config.toml
n_layer = 12
head_dim = 128
activation = "squared_relu"
rope_fraction = 1.0
parallel_block = false
init_std_up = 0.0173
decay_fraction = 1.0
Each number is 128 + 24 x the weight over its row's rms, rounded and kept within 0 to 255. Layers, rows and columns count from 0. Numbers have three digits each. The size before them is the row's rms in percent of the matrix's.

# layer 2 MLP up, 1920x640, rms 0.0306, rows 573-593, columns 320-479
096:131135124132148128141089106134097101136147145137091143161115129108117100095147138144128139156154107108158097161141135161172118129115147123188164105119122148151115129101112104097150153089093131128129090100079119085129131141131108202119115117107176132134158120145154113203166117107137102099110128099131102160141108140137126106141198176153129140104095089119099122106127170129115109109123098123154144132077109134174129087113133109142107148137146116145172133094092131097103120095132131
094:170149096113130113109129138136165070131165142191100120151128142128149145111170124105126140083152150139139147133174127129091100138106104114101137126073118123116129123147124157109145110089123182082129151150122114109150155116081096133147137152155134131099113132147092131152112149108096123129137144156142124124154155108158083104120105129169121143064125111141124087127154113088129087129154098141076181126111138106155120147124135095186113138135149119076131119133138117134117120118120127
091:129148126144148115126123111144106149123086118121151083129069128096120120115140145142102134145109115133152126146091156119102088147078146065162125126158134077146100129109120158135098146147159132127089125139142078146090103184164105120127142124139161113115108129167112127127121142145133129143109096123093158092173154127126099110138190152102138109117113119105138115127137117109112129120144149157149111154115123128140139153128118116112137103101111140162135119095158140117154140098101113
091:129161120125162151119104117120116124137131108176107131135111145129119099092111144144137148136136124169192126097141138103127128131081131099106135129131118095071150109113114146093160139129130127133111134116129162111162142144154125139100131115118132110080135128153142119157141112149163106155104136160113115116156140153118117152116162162114158114077100101121098113086112158115146124146071124146127097091107158150149117075096125083169108157121152145152112121128071126155115154154145152
091:160134132152145069174103140142126107158140153178159132133154121135162148114137154166140133092088121133121133162165098150145122131107078133126142155136127099134072138115123157153187098120126104142119166099123120124142096158139116107113143117103124102113145135112140157133114139142105119154146146143118155121099140154125098153150125162111143133135142095127120113099089171154109147142112103143108116081121167100088126098115129155133134156100149104137063078155102122161101130144152167
097:125131181156126119136154122141135132143089135097124137119105125102124160124107117150110085080152145121153122095124090114128107117149163087124157137148146113165105150158125150125150142161123134102111166151125108119087134100145116135110134090102141120110142107159126122099121153138169136103135103135144122149121121112128193122132139125121123137084155145130075109124103166161135105111130124086141091140113170142139162128152125126114135085138128125140150115122079113121089174117136149
098:119151132126092132126163137151114112118147146133119163097136160126138156145108162163158133147153149107122132113146094110146176174124102140176134129131151131126111152173120122129077114121120111135148138215097100115155120095114133135117135133106134112127091119116130104128141140134093121111147081147116118143154145144091082143158141169115126119122149087137111126112106170137078085165109163078163108104108099171155122169163152098142132172165096111155098143120114154128138114128113120
095:146151161135115143134141147110115107107128153143106125129131122114136142101152151123168127091116083129137097142133146172138093136140123123147132145115120173139147096140144124126127138122135140094131163142119101115150113147133109115149165127121151117135127113164153124149111109104134150115112132160145136133115120138140078151109161172090141143130145120134118096137103148113105111132098104136134173174113097153110154127150159081132128185122194112121150127133135086133151148120103150
112:139155133141125102161173105116164124095121117105149118113097103127107148104138164112112118151148146115142148158143133091124120091107129128176094139163137107150114112100130149151186168143112112089122144099123114083089145139133101123158122091111099137098104097151125084168126181129147158111139145134122144110134100114126133141148167136115117152087129105175148087155129152131102129121085099105134120153128147136146117105124113106119099122124134148132150156140129151094088148140100119
099:155138090112110122103133105144135117159104133141111144165138144154159155136134168157172089148156136128116112149127129104134121134144116120150103149115118103151142097156172122115137119126090081152114114143091142125121112096117138131143112106142143126097145092168146105116111124106129098123132102153108101133173091152116140161094180129125107104122143120123130125115106114121122120114128139103161130122129157130103191109156137124144087119158147152157137118104134109129136123179144094
105:116132144087076117146118128138126130137165168158107081141149136140150145101131125118143144108160112133185126168149125141139132141085155169148119116156134124130127095138125131149140128139102137125138167131112091085152104147117156125128174178148136148099153119127131102139079133170134150075123122147136104101157098136111090148138133187150147136108118118141152090118121087149105118157163138130129117154108132112124147139121115151161140111134149144182116142096170109072129131117141146
101:167111121130147128150124118070161122124137170126129137132136150144124149163145166143167078086145120155104130136162120133140168127103106122144108112140121133155096116146134168139134073152131125112125149127078103096122106160137165118124152114135137132128129092167093093147142085123117104162114122146120153123132120114147123133078159141140156100131112108143108121114143095112168121138142125133106108120087121129141129131095124109119089160139106107141146158116187113097148128158108105
097:118153128158093162131107098139092118164149141137126129160125127109128113131137144187167144101107142126195144088157123151119102091113144113155119107125123109132139147140088130127122089098084125138173111169131136114114124144164142100141118146115191112124123145145163131102169132126117114138125123115149109128085115182171144120106134191138167097127121120142107087139124141136169122119127116105107150146161131153135166130130130140116158132144099136170167177092132158114097137149159155
112:125103156129101167136135129128137072162137120173064114173104133119115170170124116115175125094115126138100131105107141107143158105133169135111095116102099120152129132152125120176111093144152105104111103157116132138109116131089131165155129118113146115147106071127150111119149122113128105123186155128120170097138099130147149140169132132095127163132137112132130147137152126130111111125105137129116127157126134131125120150106165132112140152123181095160127109116148153126145150109111127
099:133134151178096075166171154105120099094144140140119087112125135098074088132112101079125163109126169130155138149114146102130094123103141104104154088158130168103120122132127170160102167119152173098135180166089095144120125098104140161148128077128133145101108097121137088117096106140098154160140124148076144133129166152111124137125145108114170130099122149149166134098130133099129144160123095120123090102072139170149156082113174122128168144125128124086107164124125135117157125142128104
103:139164147148130141134153093121072096145115148156131129161098112106153139141114107140201133147114166129199109142108133110135100109123125107164094124123127105170139166086088109123154138074137126129143152118120041134115148127170129100148139121108146150108167122134129112123107145085136143098120100102151084167119134177097159123102152142111139116102177133134118124115171141135107152085078122112151133113141096128139144130158102100169112102129130106153114142096106145122089114127153156
086:109133125136142110130137102135105115190122151121130120123109083146129139163156134125115148157140088091157117182125148157122099117122112117158124142155109116184124109160148176147096129101145103123073154139154134142116104160136119201143137119130124121096128144163150146178117113085160097102167117068150114078147148152126139117151154159149151121144104124122140132110136146139123150117135076136183145118120115145146137171154109130127126104156088175145149121136077171140077120111088125
100:106082165129108099128179102151161127135106156123097136149128157132118101101141150174154079154136138120118120103173134072132155134108145145126115137146122174132130110170140146135114140164130101130151143142107139173108109122115128146138167155149144147144110098138128137166141096131136128131136056088128133128163104128121164112170185149149122098109092129153116110114101113158126133107121096148135142107090143141077144150093141111127093086135155127129099141137158155105099099158166118
104:105146101127113098134120102109154087102124136135130081145107182130149138101130128155150116117133158130130132142170166106091140114131133119160093124139157127135114141144145156171124090111108132118147098138133116156138148121076111130101139116131156115113112096144147097123120129155138097161135099119127121109127138107129122137096227155138135103133193099104122082111114154165135158176112133138148110114137124152129160146116153146124140121114150185123134160124103149153093102146128118
086:120154159127110140144159167124125093165130163085128149149160126103163110105135113147169172128108150126153137120164122111127133103104112131165097131175116155130129147102127139149150114142133127114112148144124120150086125110120090113108115130121148116115106137134138148121150124096136134134135128101116156133150132151096148111135156137108131099076119147117100142114147147151150115154138113171123097106119100082169110098150129074116115136164186114134148170124130112163114135138098106
108:145134153153157153119140121121168076152148154123146111156082156137137108121146133107143128157123143102126140119092105112111153115097128137132105144097111100116095110160154107144137116157097154151116078133095127131134135146101139126140134126094149130099093095151160142127111173116148121083169106123100092082089126125121157150138182141128140086176115118154144132120123106141171115142122114138140182134129146164113153137148099125142104094121161134129106102102172154116100132143128161
# layer 2 MLP down (transposed), 1920x640, rms 0.0245, rows 573-592, columns 320-479
097:076113088068137158149115130103148142126123137122100081092116126123132120111119145118129107174130145102127132084142127118144092096143125147108117140095139142173135154141139117124140163130084144133130106106128108136103134133151151179137153115121152100123135111131126098159136089143111092122136137111157138154165132154126138124156141097173151094124088157130132139106137144120082115147158109121143139121108101141134121107132165126135140197120130144133139151125071091138132122126126074
086:113149134137144132180157089113107142138117152071174164135138114154174142151142103160110172170143110106135125086111103153129133157139163152154145113142201158119149144085129142093105152139124116169193083115130088132095082124130126128133171136121124130110139111098148111092108158143135128164111104154097090118126113093148099137190167165173144142174104144143158096146129115157131141148127164101124079126124136116180138154167077147065140145090156146128136099083126140150149144080134098
098:142146153091132125110166134139103136179126100136164079161132112147149115119123132108152101114082117131119129070143128155122095121113080120130126169152145136106098115103113111109149095101129149161117152143149130147126121125098169094173115133155137128131108140109123135091182122108145100128155115078119119101130114161124083137162142083082108118139115116121119136144140123135150137104149153155138117117117095096129166154109077141141150147114108123129138154159131111186145116096162117
089:106111138175162133131135132085110124162119116132110110119144106119120174092156140110111152127137123143102183085128156149123091135098098100134124121109129142100168124124127140174115139113142143153118119090099116148123151166110123134094111115158100120148147135123110113126157116108099086121145140147097122133193113133122146159120142134114100124108146114143166090099145162116106184155155110134139132155112149131103148139136112143121141119134108065128130129150104100154102128143132131
090:152119101113132141132133121065190141103170125117121144131153145131136135148126123133129113103117110098120111152133134125137131097116114114138113107161104135133144123147154107157180141109132145170150155138113117120110127118148141155141161134134105087149143146128086110075093091117110099092159135132117095140130136098127089120152124140115143160113168150096098136115145116128130146125175159168118128085108115092121117100098121163139107140133154117128120139134122138161143115153111112
089:159088105144106130115184173137142124076135134161131128100129096138130139112152144174160143141132121120090069140132111126113139157132124072135138097115111148130133085092141114116128110088078155157159145121101151093111162118106156087129111128150104132132119122126113148161138139114134112129132160138146174133089134161151139134098095117135128120099148104103125091132112074124165133151136103070151156160094110150134135138109108093155137130141143127135144136155146166110106093141088136
096:115135093156163163157131124126118115128091119133125118143099119134152110107116118113097107092165144090134184140158124126126135124140133131097101127149121090084142147137152132124141116148134086117080126145099146128089132140166108117092153146139115126118127137088076121154165129160085117093101134141092119111145125114105143158143076165115140132117138140143105110145085118109118112138108118129073135121147112069126137150107141141123132092150164127117142154161158116113105136145140132
100:088133156131109125081142150087150122169091132162141144106114092132111083086102195181109142124162130127136100124133077095149105110145100116177119066117129144121152125151145083130083112115131149128117135140098132143126111133140117138097105123149091121147128125115148167140134144122159073108118111149180154137110134139150127154112148143069135136171149104169152160155135134140126139152135125139140175156090139142123136116117125101113166077115129142121181107166129152142162098141131107
111:124128102158113128172099138076171118115098134129171073122130126158185154129093164202128099166168097140171116135093110120188104148124115092110067096113103160144127131153129101134163141106106106119130121149106121127170074166179135131080129170118124135170155139104144126129154134148123087131107111140152141135145126093105133076128134127133117148136090166139126142145139088117112153136141110143092160162174120110147144114104111121097087146131157105121149106151141163099049118157096130
099:147132132108132128127114149131182119160158138171132101142154153124152133126157127082118084128122164099141130157085155155145105110136094111065091183166129095164134143118121130125183134143166144108126165146167140107074093129128139097169121112123123130093147152152112165147142187107115159113097115124139113127136097146114089136179176135134103148143102166163132129107105191098166160134127105184138096127132127105141087125164092125141106100143115128160150127171120141154128130132119113
108:142114144183110115157118112135100114075108093129162116165141087072123155128105149174119126129103143135130156109154148113146092127142136075118155180107108147114102148128161115089106114101128109164120118103095109115105105123087155095142140147105129117121112128139061146118137137146140127127121096145137147138133122097107134115143138156130125119169101122144145155148148165174121154145107178120142128117147158145125105134132136142137105143157152111126123151122132086146091126104096095
105:171155119139129138111139150138123111115151105117114135129131116158111161087154110104091091152108112144131136143129151105118123113130112112163055124174156106152136106100143114115109142131070147108161141131137152122128102141134093124150153071138112137180125149129116127078131139097119127114118142149137055110159116151129173149159140131112167168124117115102154156111109184135155113160111140126092122118148131102148151145155113119120152139134122145134134069117122166132135157125122096
097:145166121132123154080144128121117135085184111146108108098192106116146124140137093084136111089126132110108146089188089116107117069145144126117120136148140134133133172134132131209148155110108127137132098152123154131173130159136127145111074117162113114166118129119132106066113162150115128135106142145110065178107128146112135110128114133131146094134108137138163114106146132154118136178142138115103110106131110147157126162136125122127133158168148160154190124140107125132117138129169100
116:076144104131081131102139167114134090159133084146142134112117097121156116120129134128119129088106143140131169131144150093090118129136160079127141171123161131115175151117143113110136151085125136127105125114081136121137160143167132164156137166139147123127182140160118141080135157147130163154109182103139123116141145139154109109126158092151126174109138148137146110127130175124100126106086100134115177107154148134140125163125114156139092167193130136151121074158144099102140085155144150
100:117122147131068163116150118149159137190123162128139130146119089143129113112135141117130108128101143157117153165160128120142166121147152167144150145130186094135121131153127073130122109100114177138159068102167153153105109100150147130142152137131151072101124141135054142155132086160140120126112129147130080102128115136145107128129141150119099125085099140104099139108118089130144097080165107127133128137124148153102137156108123110138100142123054125151144069105099137158116110097109107
096:135149124125101085142130143108128138115155118133151100128143100144163122144126141125127116128127160115130076148123079184106106134128142069132117166150111140142120122164134094164148115148115110121152086131159135099123135107126110110139118168173147129126168124119122135143149110116142133123111153140169109151146089098136110140103119163148131125105128132128115113065115118147123133148145118138155141125128151101109166113098112147138109191109158074138122120159112151139115151168092155
097:138112116129149162161123119151109134187125128125138099079117118136087121102185144102129144150136095118170111128137124148172102125119067139103144137117126129159110129141178150112135157136127136133099169126139124134135161119101140110128057148119127123096148153146177093122088087105146089114139149101126110101098166134109123112128138146106167104156133126086129139074128100138173178132130073127146146112122102145102107137116131158123122120173069153159116135165087142159150139131118128
097:106158114154149132108142108123131102105137200119134125069153099151143119160121100144125171100137140114162109145153153110124072107170137130163155156170103184138160134160113177112164108102119127107078156091107067117098141138154127105098111102078140181145126132155144090101116146134120123162133141122131116147128157160149117163117078107141142149090114151109086103146126177138129137153119114113126146118150099086137086130134103158159127162144106122134164167115154128125107128116110111
108:154125148124090147131128133050116127096104140086120135130128145137157097144161152129164076184161142136109096083090104119112127100107141137178119079125133115131124092122155060142137108103143129125136122147141111165120126133122130110102132105138163134110122127095129100105112158094152060118140145160108074106115107119133149142131124119120144142148123135125127125121127169153158065150126138099132100121101135147148119151134119119111092098092103141171083148132119109151126153124137128
095:129153117085133140095122138156087119146144123118111146110150112109151153077161107195161127137141135155127147142159118155149100124111120149134134098185106099130138162090166149132142183157098092120102123150089106161148152130167139131137141094148108116122129152126128149112141094138150105121132148106169126175134143180128127106109155093152128165072161138062093151100145129143150099151184134117156097095141096112134139116114118103117115153132118135161110137141119120148159118147141131